Weights of a small transformer language model.
Size: width 192, MLP 512 SwiGLU, vocabulary 8192.
Architecture: RMSNorm before each block, no biases in attention or MLP, untied embeddings, capped logits.
Each number is 128 + 24 x the weight over its row's rms, rounded and kept within 0 to 255. Layers, rows and columns count from 0. Numbers have three digits each. The size before them is the row's rms in percent of the matrix's.

# gate: layer 5 MLP gate, 512x192, rms 0.163, rows 246-291, columns 0-95
# up: layer 5 MLP up, 512x192, rms 0.164, rows 246-291, columns 0-95
# down: layer 5 MLP down (transposed), 512x192, rms 0.16, rows 246-291, columns 0-95
gate246 097:161102148098182129148154126103133157126136173146150097135102126121115141151115098122134112123136144137083132106170123141115085096133143120123125066107142069159093119113097110177124119102139102110139127161112147107104127144142119137138142122106078141145155112160122121125131166108127105140
up246 100:126137181116142107138125151121153081161143118131120101136091122121145133155120162135129109141155068133108171120114117135140137096140110165104115120170148078090161099137157116081156152128131115111116109124132165112133113140096155121087078127130128115121124122086132104186122133148141144107
down246 097:107096087102106163099186136116096121111147130113117159117094156146128087109119154130110121129086130108206130142157145115141126130138104095070082137165128114165115160152096114124131122133130115143115128164156121116108119106113132091116148142146175178166126117093111147121131145113099122145
gate247 098:128110120109123122178150097137129150130149109122137103136119160126151159164112143155116141118132163142093136117115162094121130114109138086150140067163150107178137145136160111187123143121118123140120102059119149116117156155102168145134136162138120181132164137162119105094103115106165114122
up247 098:128147126157143057104150159138121129094090126110120150164142086125101138152107125118125150080090121157147167126149125105151143108139149173129123083121172126135117144114129103112111128107128167116123117144137128153136161147157043141148078140112151153104132122149117124139190121080139137105
down247 103:100151117196142174120099129146150142115130134083138121110148096116140154107177116125182130127122133107178106151121146130118139140152098133156143172131109119135117079163112151106143159130097161101129124106136133155143143106104058139086113158099101119144118108140160139133120106100101143181
gate248 097:150122136072115136111117157122117137140130119136102109141139117147141142067134121118095108133107130132138141107141136172155097148149122153138126137130115085148123169101135140075109124133125095066130164137098141100126116144105135131123159146132145128189142119140123120112181092118137112146
up248 100:141090154163149113103096130149119122122101114115151117113085106137169111137140116148140119071135133136101110116129133139141084132071123149148111140148090126178111094102137121116143119116162108117145082112124142163112094094126127146173139084130133085092096131157139121129140138138190147105
down248 093:124117117143134094114114084138102142119108120124088141126141114119118110139175163125128083145122161151116101108143140119134156163113100124119112114125152160134107159083105132113094113151152138161157161154178116122095119148146117204121127096129088142139105097140091097141140116131097119155
gate249 109:134140115141089124134130155129121150137131118122148139119109113126118131158039151127134105120104117091140142099134086154118136126115146153131178144170132089146110115132116103149113138086150144127139140119140112104120139115122152138116121111140165100090128144120117122151120110085102132154
up249 108:141134093139113112113104142127118127095122138117113096119156107103129124121099124121119115121110142156144139124141154175132149122149112152152107134116150098117097130118156158105120110175142120113127136162152143085120170175132106155163186150125162149132098127137157113113110135154132183130
down249 112:128131116131149106100104160087151145100183095110142136165145128113109138133106138172120103125151129135109143151127158114158154090203130097136155140126163075109107109108103125170120111095117109139133141158132122117130132143052161152126176120124124125127099152122078135118137131121108160120
gate250 096:115086116125095120129115123100131108077181165114124105118093174153135106112090137107130114116145115141111122076125133119087137147118164108094142124128121129150141142123121112109133109143085095119121133131168128103137145097145112127160121125103112104133127164116134121136124115112135111146
up250 095:144130118103097123108168116146109125122075118173160118140097131168074082123132103112106081111162100106162136135118146105133120130118162122085129124086113095153154168130123166132148158110134129139141110142092192088125146159170157125058149125121121130117089133139155150152105162146112091120
down250 100:122153128112102093150159139126115077102114107099115135134092141104128119145128088116125075110139074137174111152178160143148106082184127134137112153170141173107103128146120134088135123109154140141128114105063139146151130161139140106159121128128147137130113144057103147129139130122127127128
gate251 094:157144154151079066122113163109161144105154099141113149165088141099125090124113082122104139177130103130109163159130089107153149168104110140142138135144131109088124157106068117121163141104140115139085128128114136106131103104136173152111124131116110167107125127137110099100173119137137140101
up251 087:054118138116095131136156110110169121153084162140172093115134133148177099136096130135152085159096090105104105141136090136101107099108113149127116123119108147152110137110122091149113126120153131132138111101095098112111127158121091122100171124131172124108135114153104161118122101116135080157
down251 095:133164141119123126145102140115123112130114121121127135111133102109083138117120143080104158115137130127113170153152135103119140181142133155128131140126124090102120122114188119134133146133183170094134112109146161121137086128103144102151126088124103106115144132132158126144132132133124129088
gate252 103:154131160120151117129125109132123149100129126145103164136096126132133130116150135106160177120166115153110099112106139125080143150135128117148133143117098127099067140135138164067135121072145144077144155103119151092168123155129143170097163119159088119142169096168130119138135131115141151129
up252 099:116144152111111107128070159138115182106120144144103140113133132127155141106126147158155108143128139145108165115145103154129117105109121120134105161168134121120116109104155158104140126142062143165111064119152130104114150144146148140109147132146106131111146120098136137129136102202119093156
down252 102:143114133132127145117150139154150120119130171100139129077108148068126141130095141152162115069155156129112136109060082156119117116143113123154164174125109112132147100117141128146132082156142158160114111117126147150168148133141132173095136087113110128122099158134173130117105135079121120086
gate253 106:141099114114112138128122110105177152158159081130175148096084131135140151117131092109182107145080136113121100140103153142149096152114152115150128119135162146103136135117108114130128095133161067100122145176147160139150153149148139173150139122171102162117167133089094103103118120102091112094
up253 100:135132094142135088177141104125114118138097157133090113091175142124169127135114101111103136120116158174132135158100102149135143124140175082096154119149170104121149198112115145120128153123128172123109124162156132138100110089099120106161108110103149132182112134125161139145183110131107144161
down253 104:127107155119113141112141142145108083120121166106097124144168110135158131148101143103075117131150175129124120162193134110132147164152119130115165116150118113119156080144151154149102125160159118119132097119136093117082149132172128157174123137146138150089170123123113120087107116064105135143
gate254 112:150123097126100158152090139155169131127102136133163129147102173141160143119149110082129142125077147144088116110114128147112148148129109120119127120155113128152121168133126106173125113126123143122146166114112132150114138119133113148109170143162159114132154116175073143141074118118165113141
up254 108:137085141070147126111150104115111154122122136127093133130161105126099114164154122120091074125122125117143092127188147136126137148130115138142122121152130114131151090156101150122141133146166107087117149133131093137181120136109156105147163119111105143106122142094111088135169112125142117059
down254 103:144145131142147190139130158120124087120127105099111117125114152158160131146101099168155118139119128137103162159153098123161122133149175106157106130114113129173094135074122123083147132122145124096137118138140147126095109135142121127158113131118150145167101140171133157085144096116137119106
gate255 103:112096098133104095086147130113129090142103120144159160082107117141107158110128139144181127168120096112117109142116126117129113101085137168152132100128106161112144177133108150092110155133112138086116188143169151135137125076077110121150141145164114134115130101131111114099150126157186145144
up255 097:127135105125143135118143133142124142121125098128130143115116136113122076129136129168068173167131184126158132121158110109094102156156123127112120170101106124128094097153129106171151121116074093171158150132137122155129111128129142092114098101113151124150142105149152115128135099142092108122
down255 097:148115114154160097168097125137141136111109101159118131119157157109123125085138161066113153152143143145102133128141095104100173150128122138114169135087116099117146111140158109127144141104121113114131114105092149176126173140112161124167120153129096119153129116109087169152132094162156143132
gate256 092:082093100115119150151150119141141151089120136108190081089142140152103144120141109127156132111066082122119170152113090148143067122153137139149165141105136100138154108154113086136083143111140143124150117138147090131131129126200159139089152103119128121144131127125134103200099106166145117085
up256 090:121092117123143166174139146151132138140119119147149103153170138153175126140182129147125135146087138099086138120112156163132124154150144051125148136126111151137161141076147098172140099118164144119153125157128170165141130110148148146090115118106142101121148112159120145130147141105122084110
down256 096:105089113114122125119150114112101138118111107110107124137106104097148187103114137158140119156069131151129148156109089127125116090137148145143169124089136137124085095165132150105155124149129153164109153095119130123095120140104144101133123130103134116142130119112171107129129107184145152099
gate257 099:134116108142139151182121146092119162166092100103155122136127156123119101130163159110114116124160106143110151157121165110098124159058136086147175109132145133120111158195059153094154069144103161119088110150061154117117115125134109120153086095112103138148145143146131148129114162115108120128
up257 100:081161101133162099135140099143101129127126135139143159092163100142144090132104130169159106092129123168082091144140076142127121168144121135166139135133158133162124101118086165123110103110123142134104123101135098143160100181135116146110102118103118131137130125130128144139117159145100121093
down257 102:151140101105142112152142116113096094119136141112147121133123107172136136170125132150119111131129162107124131072122114129097141149116138133150131130144087086134149113108134126117122153119131134104122113092131170147113067136172149131154094133112128150143097103138067116151065130209135084113
gate258 106:123125108139150157112126136090154117115156163127154125163144117137129072139116126172146187154123141156103146107086148090173115152162145121132134079153083141137136106157126147117125139153111167101115128108140100087089128106087156130096131117169069104133132138109115120152107102119178171113
up258 107:070098146122099104203170078088150153155102135143119170107145141127147134135144129117107125103149137133124123136155119142132127118109126150127161162130145138113129122106155118088166159106165155106102148101115135127110150136141139141110124072091117113131109119091112120120131166138117177107
down258 101:143154159150131175140084117100125082117137133175125111071125138098142180061100129198140097105157144093140119111107132138119136106159131129192157136066183182102145119110120103129112111118126147104136142085106134160106122121090129157160112125160146148128112120144095114098139151170131140078
gate259 093:182099100089094116097138098170185108137102159109144131117137107122121145132158143118148150129160144133151084114099101151127150129116134115149134141161114077092133148102098132128134100129129129149136125092128098160131126124122138120137179123147146147128104083146127125160127110121183087146
up259 092:109108089152158064112119115121127145120096089141079102124128102156138118100119124116139094143100122096174105116132112158164105159116110121136140102133086155073104133153139128158135093143147142092105164160103102121090137128161114122127181121084083125157138132130128132119136131157062182101
down259 093:085132155127108103149159153125123150103125124130132101136076169142156121119138063125050121128142152152147126196127143108124096161120123101150121089168114129117090121119127135164133129159141151155104139162126123118140117081126092129164092150119179125157168133138083146084166108116158132136
gate260 101:115142123096135125113150103123139141155084177106099181146129116092096082124132099064100111127103107111127135086139126119122141152179134124131114105104139126130156115158107126121139112171109124152159141116101143121125124125179113165124162124121125097115119120093121089091118108128126117111
up260 099:132139107107131127139097094117092145075126114088139081131098115129134188095109119151143108096138174143135133174107150119139112098152124151146134083122101112177146117070152153110142146071135151120128125160125144124099129130111151104158137111075135127104112120140117159090176099140096102146
down260 098:130111144122094151124133167132135109154137160172075161149156073124132091138155114089104132143130127158144150126114122114103132154144141135097131109129194122124139090165137127110125104148140120142138099146130128118140160136127106137101161153194109137139133142113118100110176109152137148151
gate261 103:153113101136152112107133118095067144099130100138186157108164149118125136138139085124086182116118110130150158149162139128096174124124138160138113169155132104096110083143123095164112165092113156120145130153105159126134141125161098131141158105137123130130140148131110068159105129156061147111
up261 105:138101083107116139124117156138154132184121109125148115158120090138127099114109119166166114135185138116164116125140111138150130136131086125169129091139146148097116114144103137095094072134154110117116155118084122126116116150127075125121124128134115132195114099171142120111131103113118141072
down261 101:149127109151149147134133127104108141119112121102127138112105148117139193119121118123143160132123173140154095116107121145145115154164139132156153139154155095130103160093128191161150115103124122152142160093135115123136142130141148125120113125116112100125109119153067102123146127127149090105
gate262 099:080150145120156111188084099133098114071123148165167146129114111051128123125093140111124116150147119132116143102116079136108146155131141119145104114102140150150121124155128113103126147119114131108107136133141123082150152129127144131147140150081141126131151139150166101115139103124094120115
up262 099:132093167146106112093114090125108130147155095129089122130116089116134153080138157146115150129051099127088143173152112113093136136120108136103145143156110128123102115102062108135126090168135115124140127116142101122125137154139126118196113070091101132114069093142134124120102094127147135157
down262 097:145126123113077120144115097140108119135104152144164095110086107158125158121124118176104109126086118125121136119108157137108174125128145156090125096126107138119111137143140119147148122176082127119127143109122099156121156140135122141116102060142118166131100106117192115115162108126079141115
gate263 089:116142071093150150101112127148097122111116105057109112153121161127095155119161131163138126124076149051104132099111115147101154165088172108167102109149107166153114136142115092107138120129093107151123114125089130102109063139164129104125155121134122145147110113173163092108114118087118119124
up263 103:094147115085121148089130102102137134114177087063134150131085144118097092111147121122134077150097128133134132170106104164121132155098147126153109087100123122102129120142119127121118132117091131137083099135108115121119096147133094116135141153148138129165125113181177097093082144087126118139
down263 096:131121132131153100137144147104156116140135119113125153118111102129124115128116117127150103123132115097143122155153107139131106144142154120112159138119121153120100122119128119146127126126128154124115161106092128138122000120100128132131154109150131163092140136154255131125124121063139126128
gate264 105:165120150115124074094162153142124094084114129074142113129150139142139168103141162137110143154143153161176162111128086162082154114144141162134133161147116117148101093194056114151122158137137174106125093153126149141149127124119127124123156148125110108122141110144102144147141099118144126148
up264 102:138134134156118112083082154130133105143070145147129132137107144094122151126144126155149137111102158116165151104062117133106115098164143145136138112154123121102117169132128131129178133140166114110143077093144124108086108095109165146136097149158125120108140130132110123154102139141127111144
down264 099:173154139132148095108079132131102059155112137137166139120170126090126114091112166102126094134148163101146146165136111136127155072121118127133105118154136113148114135141111118140093167141157138122131117105144100110115108116097151122157160114087073105095141130125148134150134106134137147109
gate265 089:129130121084161130150189148064171128192080115130145119104148115093087129097181117139069146153126174174131116085124072139171108092123138118148156121106126131103111170152079124115134126150149127112108140111120118166145142127126165141121135126158113139141150116141128128115094132157158141107
up265 090:113136148142129139177112125141067125136119146120101077113087124161171127164117143124152124097151177074146129122151150124105162105096121114166072110135109119073127119102111111169145093090135114127161122154122140125142158145131076138108090099156141095112110126112115129123126135121106117110
down265 092:190085145158148183124143133118146106092129149133100103133157126114126173101095141163122122114115109147104111115131141131159132135122108135109142126112156176125122125141111147095145123119142120123174098131099094159140115120124110177174106131134137118144091120119102154145136159127095109160
gate266 104:165112142100182158133157150160087145131126105104128104162151134117149138080138135149122088141100151126114125121200106111173129120098155115107136161119123115121167138171128161115115109112110111117137153166111177133123122090139117100096149115100138144143149124151053128117144100130106151082
up266 106:136116141124130139127157153177123115140153112126119129109122112118137074118119127116163100164127125074118102114122131166089118133149155131106173151148123109094144129151112104163104124125126146152155123105129108103129088145120095143128129131173150108145103072168111142150091108136142124106
down266 105:119151130198125133125130125109122179129122153121142098132122157129104110137124145100165132112114099144157144103127168118158142171130086138143099108148129097116131120148056117128125150154155158145122166081146101090144116128120109135145117143108162144116145133122098133112113150161122159149
gate267 106:159093123109140116125102106131143121133108119138137129107103114135146150110172130079113097147117123135100131149185157159135116157138129144129187138092079075097154084107123101152182119119115153172102160118138141121163079094097138082132147156107112144156128113144141129109129144148103124119
up267 101:119138147156096141139131124114149137102136164130155125140168136153096105163176155174085154081122136132121136115127138106169140125115103134115139111121107089140092127162097098091146104136120171164113144103119127132137126113145114116092101088115140120122132135144142138122139155114102130140
down267 103:128115159111153127099101114163138111140131115166129130093085109144116142121122182115136106153130117116117107139144158165150107103121125122139098121110105111139111123112125102104102171126139168114093127136143143121133255124097099132108109123140128140171104116170051139105120123108116091130
gate268 105:145139126119107117131154122117101109119149133190178136140099118097163107156112151124113085169133114124108125108081114103116166120159203128058144094140099126123131091104077080155104148172129140160120135159140149118113167120142109129140143135111119134147125159117167135098140129135114115163
up268 101:087146076098128110162145147139156127120126110133106108145095127112068110107166161155135156100096121134176160112134145082113088116144123113169109156120142141102126121108098073126172132114080064121142123163106134127140124113132141147098090138105139120100075142134159126117140083151102117125
down268 098:109163108085164089123124165156159153116113130132099109115147111171124136132162112133136081099086100125178150165131126142152101148122147126118116099107120142130109202127158113103148110109087079125153144127092096126153148077156162137131119173142111156127116128160160133130111144187132103131
gate269 098:140178128108130117124142091117123103118116087112099150074135121127129127081119163166124051113153085149160135157148126147137138135137116141115124119126130110104142155118107128136153134089114109194073140140097195111165135149139097165140162156120110169129131189141111108113107128128143130130
up269 102:146108160162114120146091130073128115148154129159177105104140110125143119119144097163126118135114132116098098103137136128124064054137157111114141105174168103121120142154098155077113127157161148093110102072125073135121097114093121119105114079120112126161127177171099122134142127120111130152
down269 102:120135120116144124154163114107129143119138150123180138183113134160134132102128146120111127127164093099124168133129158131172153150135128162112176128169126120087131105156147109140176145136181145110152148138128160128116172092140111155110129160117126116102165142093082144130136143154136093146
gate270 103:132114145154136114115145101163113125170167091131108137144085112136112100087116131121108129123119143076145134115145087134110125143136084099105185168115075107138114139124142131130149132143130092148133156136119115128133115168091113121108139193094141125106123143124090178097081122122143122148
up270 101:156118123122116162106090092104132138139116161099127125132134120135087132102128097120116143138102104108129135094122128149147165124130171123141128152150125128119102095149078132163124145144134101132094128139094145075151168174138120134112097154158090135120121108123137107148152139136110109056
down270 101:124160141102128129128119125157118102101150096094143127112110145128142113161103133135115145150086151140109072104074071159165091134100144100143145117163067081107119164114149128128106129126126147141062150160084168118138107149152116121122102099077134112123114138172114138131158138129145136152
gate271 094:148132133080137131152138108124156118099096169076112126129141128116129143149156150128093132138123135115131110123119134076111131121137138134157123146174105112169122121142143113115121101149101137151163159130062092144113161137152137150128166162110093171092105154192108165134149120141122106145
up271 101:143108152157121148111121109136113161130160144146124138105120141123116132119145151069084134150113121163132166162125134137103119109125123158150115154148115088139108137139109090145140149121150129126118131193105134054125165084173100104174125105135126140135142125136119139141141128186128093082
down271 107:134091125185151180126090122110158106136096128097153135159130110127123174035105110119119167147184125134137152146143104112114140123135131136151131158136175094108115120105141105134131125125146172156095114147145098128129149098122117125161139104113117128149148158102112116141125161144156155110
gate272 103:154155140128146170113088139171121191121116130139143181161111131110147135112153203092138147167115120145093114142112140093127119125100119125116088157117132153108115132155107086126115120137144133146137128095133162139124100127175161109125160129153124115138143115132099126117147121152119181085
up272 097:125149128146155113167119085102173131115155129125130176156118141120148099158154153130137137069129119103169144121121157124155138118113108093127118153142076122109134126101159124135103126097103137150084140100123105114112110175110135121119153197115127126116161154123143117135079134179118148126
down272 098:142156115107120112122118100142106112078123118176146123138122124108101178106105132112120180118135118120115117120087126160120144062084097122087166101120158145132137145088095155125074115133147134165149122164132157126118133123140138116093111122138129164093124110144104096133126159092129160100
gate273 098:098101147106153123120145102113088121140155148106116157142101095106085141102151096142161109158124115116143139120154112152109122104135126095092093146134147138138120128120126122088092070087106137139106135116131157073128102127133101063105108161194129184120124124159165117097093126133143120127
up273 096:109095099139104117126120155151165131137159121109112146117120104092113087147156071158123125118091145117133122154124124132165157141115152130139136077137119130140117088123109140131157086108130122125164137138133096160164118131120124073125151134198160124120109136092157155130098134097156149137
down273 097:131167120164143185109106114142134109132108140129102111130135106113136116134156134121080108096129082134128145141138158164106158121105098152139127143109118135163151110138129125156130141189170118090153141085156167148127072074116126154119138077131123172129144111139255122126128115088134129125
gate274 109:148142119146131141150135167093131152128156126116111185125085166120158121077123128112159083175118154085172125148096167155110165144140167148128105114138129148143103106147093105128133075153155157088137102149089148083093137079182093123123121139134130117128120142126145129131111101123112134111
up274 124:108097151129154129112136125122177117145164107111133156113097143090133147139118142128218085155125100132112162146112147140132106129102132146135160132124153156089093101141153102130121109137103148134118118075151123067070126133116103116130113137122157151131123119110141096141096112107109134135
down274 114:114120112125162135133116135004109115118123090162128162120120118129149119139119124116168134131155160111129133131113119158111152148114162082152142129135112146116108128137106094099141106134158126099121159105132134056099085130131115080088116123115129125108134123135199110110123102068129122094
gate275 097:123131136131150149105130151148114141174095095107127142118182113122094126114157079085144162116128159170162106147122142149138105105174151111070127092098123158133164113078115154133155078115130108129147168108129139084120117114124108159128140129139117134111106134154149100135113110133081140124
up275 100:130130101117125111127130153126120136123131133143154128133126118150167088103102122112122096099139121096125134121125123109122117136126086102129132137178140128094107101143156136099113117070140081149098106178163159144145149097132151133138113117138104115116136088125094118109108097091169146156
down275 096:117121106121096130114139116157124106134115140149096151126118113125122145140113146105102130126154136143153119116129146141119102096106149129132142134162130137116144134129140142114130125135149099151141131155157137122136137163107145143104136134131135105116131138096000115121152153120145102133
gate276 103:132150095101174132128139090101126152110078089145085127166128168110138152120128122165115130097108159111137082150127124112087122100139114127124136122133129086135102122132133137145129110162085111112096143131159142102110075155124104112118153075112146135114122127145086100123113157132150100126
up276 108:127140114116066123083147127168089122100162119108154124082137081109132128138103126104142081100156128128115167113176156067143137126131113115104117117126130097080141143118153151123132145094160132151152136106096142102161150117119108156132137118146139161169108133106128144106131114078153143140
down276 102:135137155163105140111126086140165089138139115113140137123126076160140154126172139083115098134158142103122152100140159132151137119117114137136103116113134117078142128119089133112142105113097173103122137104108156112127155113124118153131149196134153140138132136113185115134154102053135127120
gate277 101:158105088093128132118114194120126144133130140144162137142120125090154142121102170101177177135107127130120122109160122082143150143162094110136135150150138103133157133125121161073120100118155139114135150117169163109126122109127096159116168160152140146139139090123087107120145115079147138113
up277 103:108089118109139118154114146145078141095119157128145120139168101081143144100136140119123156124106116119100103181155147136131126127132128122143071160083107126138142124095090125172123148080124135147165150138067148149135132169128093139144099144119138088139112126096158103101140131153145142126
down277 104:111128125102099139183136106106138120138158146131178116127104121117168111129094133143139146109092126140104145093147153130142107127159126152105143122181145075109148121119083117127097123093117137128131132113124135107094113163101087102093151140128155111149133140121032120142177146088126149187
gate278 104:116148137130158154139135128137125091138140132125104123185117134118141131183160113154148157120118124071112102135076141139150118114141125111130093132134112131141109137145153133130118161110122123122093096114115158111144108092137145071168133158184180101139114126113123143112106120134157172107
up278 096:135141140110139159154145082096145138091151139115108105132149136140103125122100167161112164109125158141101073169145175104159120123174119117085127136145101106140152149142134137064129142088122073140155153143132160131131151139136173138094135119145090164108146111128131152137169152135127140141
down278 095:123135160115108156165112155122129101104075114133164064119129133124106109136143119142091137143158113120135097111135143106141130132134142143135101128113113149050147106129101120132149092105143133113123139137164128136126125152128079127172124134097118138104157095143130149097130141122098110179
gate279 091:118145141145094141140088156077139091160173128136160136116081108157146152147114128178140108123128106121147128145099106147147152081114091129126095118131081139109085115099144095160124157105097147110145115150079151110071187114121107126118128098132136145118145160154139113143112099158145102132
up279 092:158132094134081100136121168104110135152138074155128106146151158105168132139095113148133121091106132134162167147144126137116164084101107117093147106109133165156126119141165085151121126087104123138134138130141117141119108126119114113135136130109206103127145140139121182135086137134125091107
down279 095:117103119111160083118101134148127131124164132158122157149104139146144099114145147112118117124091084108144123137135116138110147121077140178117145146079125125108120103177154143169126118100112152133075086123167112150145076141090157127116107093154126077115140112129041169135123183141115163115
gate280 100:121150118129144141135145113146091078118098120116125125159093155115103150096117076151178127123126135178137086093110110105120168113129095104117112150114068113111148146130111133075133147115167133125129120113139126096101076139136103113086139154129158166118163138132127143156136107074144112161
up280 095:119122161152124137135102127080153167107173161115085119101139067149139088142180116147100125111107110138132102128096139152138133116083115108115127193136081117134107126124156100127116115157141093139166128128129118123113143102110150132126152113148130156101114142100108122119147115174100081112
down280 100:145111166133164123120131135180091128114131126142141096169134152114131146161145113169144144130100168116167113082103120091116117138110119101135129087113157142122168127168142165071120147099099138137165164120153121147111147136138137173122154131147140124132124127134066153121110105081115136147
gate281 101:140143138139157144083108142078138137146131153123117125080150118140120159134137172103123166119115130146110100126155144162119126136080123143122131127152110141131120127186128165148117138143083158162143138131092132098108156097097105119123127127122124146152147142153124138159148107157118173111
up281 108:101120154106106092140126138121150085123163140070126155144103155123114133100076123129158149069115126127125116109165148138115142171128132125124150159126130120108138105148133134133137083087085116164089134086100129099171134142150118114154100120119121109111097148166116133088132128118132135142
down281 110:122122143123159109113113112122132145153157160115131129113136110135131145167121151110155131164109156151109128158165115151135117158083116070102078062120148108141164156154109177119121128106130121133119151122125133113108158157113145130133172118142145119145148126151156114105147134091101104059
gate282 100:174130118147130140164158155097131130173120113151112159157165076145110143125125123092173152173127138139153126124140172103133112144152119134142212109132079125123134132103140134174140124154115107108099133121144124175151153109155112095122104129124113113139125148140130134099138121083106145158
up282 102:126093114099073130144156102085156134087100093154129082111116130096125112123155106149088102107143126138124136121125149138140191143095135127116116129124167130123140104142151132119131109124133167116136114103155137101117119128136127181102163140108125156118134130175115096155141139099152108128
down282 099:129128106114130097137114104136102128133100135152104123143131134122134116127134121133104140090188099138148168128117125120153097164097130104166118107125156159121126106107095101092155120115149148117083131126129161112135153088122141134139155105110148194137099112099115122166097103136160142147
gate283 103:108118111143166151121133119132108115129097141089142116145181141173083125099138119132143120123148122121160167089148067171075140105146130128149153100171129100137113147106148139172165152110117091138106143151112133111091092112154099110096137097156118157142137114175163119137145108090130115130
up283 101:112127129144153122130127120121138093119123127114106071098157102169194124125120081135130127139106134120108124080082166180115167144111127093155143089149144126145107134113152118131140130154162120111093144124168120140117122114099064116158134143127148113107145103158122150113099120113089118110
down283 104:122148136139179122112140120143145153130130124127135116111129112141121136130127138150138130111127079119158134142112162140156160119114121121134127115112124109132109127163136097106119119125102109147104154130122124154156063178128137094138126102115095134114129110134141126155143177158130124096
gate284 088:122115131136128158104119114096165102123107100128091109118177160157145132085120114134156111192152125173156138151104119103131100110166132140122161134138145104169150147109098145128150117081125092149154121124101096090167084155140105121124155118085121130127115157129090128118161137095121114106
up284 100:142154163104174143138114151104138139136148105143121125154127087151128141085067108120124109164148122148082127126140116157152145173170123127122111124100121126151179149095100133152086113125112104085142159178140117118152115158119084142114113131105149118132144117127084163131120129136140120134
down284 091:123116113147114125095137137125160120109117141199148136104119061131167110110103195173143099136137098128093110110164136140112171139093150098110120128133169119100130116134092126116086155119137145137145130109121116123103123188130141138126115048126110165131117104145106186129150138108155130164
gate285 102:159135101147087123139115147115122090126182096147153107127153094157121149149076102107123135093072090173138153129123097133101163142087169125142076163094129163154106125156136078153071075102169155125100116126130165104120107131147066124125122127174138109104125134124161135113107143114122142118
up285 100:091147132139132117119175141119117115099100142101121124085096128118145111119139135114105137164165125126092119132125110147142133152169120116145166146112165083097091139098138129124138189136137127125111150132115090103128146120176139146091149192122121163112156127123173131158159145132089147143
down285 099:125112156110133141145105116117144147158097111151121152165157135116103111149105091085162119074125146121113103123104165130128134117161128107134104108123126130125087168108104094113139161169121102140156154112130145119119164145122119156082173129126114127142124108157107109155143142136138148086
gate286 099:124121142134129151068106110132088132115128131164083137124161119146147114142109114115123108170106162135140120147116120132117109157141146116138092144118112102118133111131085094155126160121165151135140092120141102154128154094157108130097145141077076152178129104138106143127120130109126137118
up286 100:126142125094160172139126149122135146109136079127139103123121172088149152132107135153116127109130121081144130193141113093126139109105130138109161144084126135133095134145113155147120120136118130095167161112104097159096095068143082101146152083129153158116119132136149157131148087148096137107
down286 099:100112120066129126115123144138157119124142194146083088146122125116110140114105182094097097127143112167117164161159157149138079110120094149098099128134130128101083167164123132134104141119134113100120120120126143109134151190103131139132105090120145099099111116097141094148138159107105088098
gate287 101:114159118126156099124120132084098123151163164132125131098130107086123092114160136167129150172135154156110133162102120139115114133116130132122142153131125166138077097090083149155087131105110127158138122129123114135144139123129135122114119128120121146120154114141126127115157144087146100111
up287 107:155105088139087155135119139128152121134125143140146143155098108142118110110125134119148104103153152141122085191150113173115091110124102142118107118147116137139137130178110138159131089125109113112108114102100127112107138122118154136151119118156118155139106160155118121131138084147125150090
down287 104:149106169102109133131138117120122152153125109167144075142085111114182153054110111124113123127123102147120106115162129149128106146108112135117132121156150110103081161147095100151123120107092159089128129116102144135106065107154130119151100155137161127151069091097158101131082112131142132148
gate288 099:125150151143111142151122151134145149148102086066133113162110127106097145103129185147122122122116151133148152150112121125098134097110125131136140110115087123137106134117163166113155131145108175126154133116129098113104099116124150164116170156139133135120141191085123170115107115155102134081
up288 094:136140111129102149116100145119116120125121191126127106096099093074155154126153153128139086122136098138140140136134105151149175151096142127140115117101112114118132122136137119090153220171140179104097174123105094131102140136146138143105133112106187147111139093094122129130142119123137074087
down288 089:141112152154146131099099163107114173164109118112163111128134153116106158155151132121154195117128091113079070122134083140097066120127148147149171089119109137150149123161128156128128104144119116119116124120121133133157146111083139126112097106148121097155130134117118116125119122139137134094
gate289 093:129155155181127125118147109085137130178124158117098095160145162132137110083092126113147085167165157096152101123086144124123077123149139137112096103120136107162124174139151109137118162122160096157137120155125122132170106134138121112115134118124117127138130153128101136145145166085101101096
up289 103:088161176126123123113106140117138127144121137132087108128137123122101158096090142110100096144153151138094082129128128155204151109200127132137144135123151107141109116151126097121143192182122129118114115157137117150123112114108112119131092137100128123152091119100128135129131130153124142127
down289 099:168151150103106099125112145152115104137126147167121149081138131092111130120095187107134109147120172157123105136185104087163157100156118089090119147146137135126160111102134135125123103184137105119171154142121152175104190129126151131132157121078155151133108129109175150123156126099115137146
gate290 101:086128114135134133146138140098116150143124111125157134093134153114131112131146084128122130163109089144121101134089102129137121109124091140153131144119128137135132093177132126133127105108157153172127116136134146144136143147146147108130114147147188157124222162156146121114133119109155129136
up290 096:151139136062138138122137130152066082163137098169147120131144091177111133159120134125120132108157136116144124115119120117118091159127154144141119149135116082162184156111156079174095146147082121081163138149165156126108138138160120132135117114137127140123105117121151110137117176139104164135
down290 098:144116136091119072105139130134111127140125158099138111141177130123138147117110154118094135150165135123104146117135126139118142125161140141114145118112086120136108131126169106105161110148145131111155139137097142162088200172152081115108179158116160138142118155105060134082114133094136144129
gate291 108:104131129112169162162165138099127083091084111131157130104159124132167092102085116105183162113161094113136107093139135148121140130124148090180075091114126126111136099103127111140118143123151146145127131104159138099139104157161164115075135141119133132166129107146145139116141125137129157092
up291 099:119096174085150102089060164110125142133098120117140130144135129135159147115109110130146108104122161122038106141089126131077110125132110178115093091158146144141100114147118087136120158128169178121104132103149130145119131136131112119126139126129136137126124124114153127161126121129139149111
down291 098:119127077122121157153187103105150164108123104144092102142073118113079140163128108099128133108143084154133147113076082148128172111147137137123127118121103140155152166161120118093109134122092122146165149078131099169147113152130114136122117152111127147129123114145092109143138127136133141139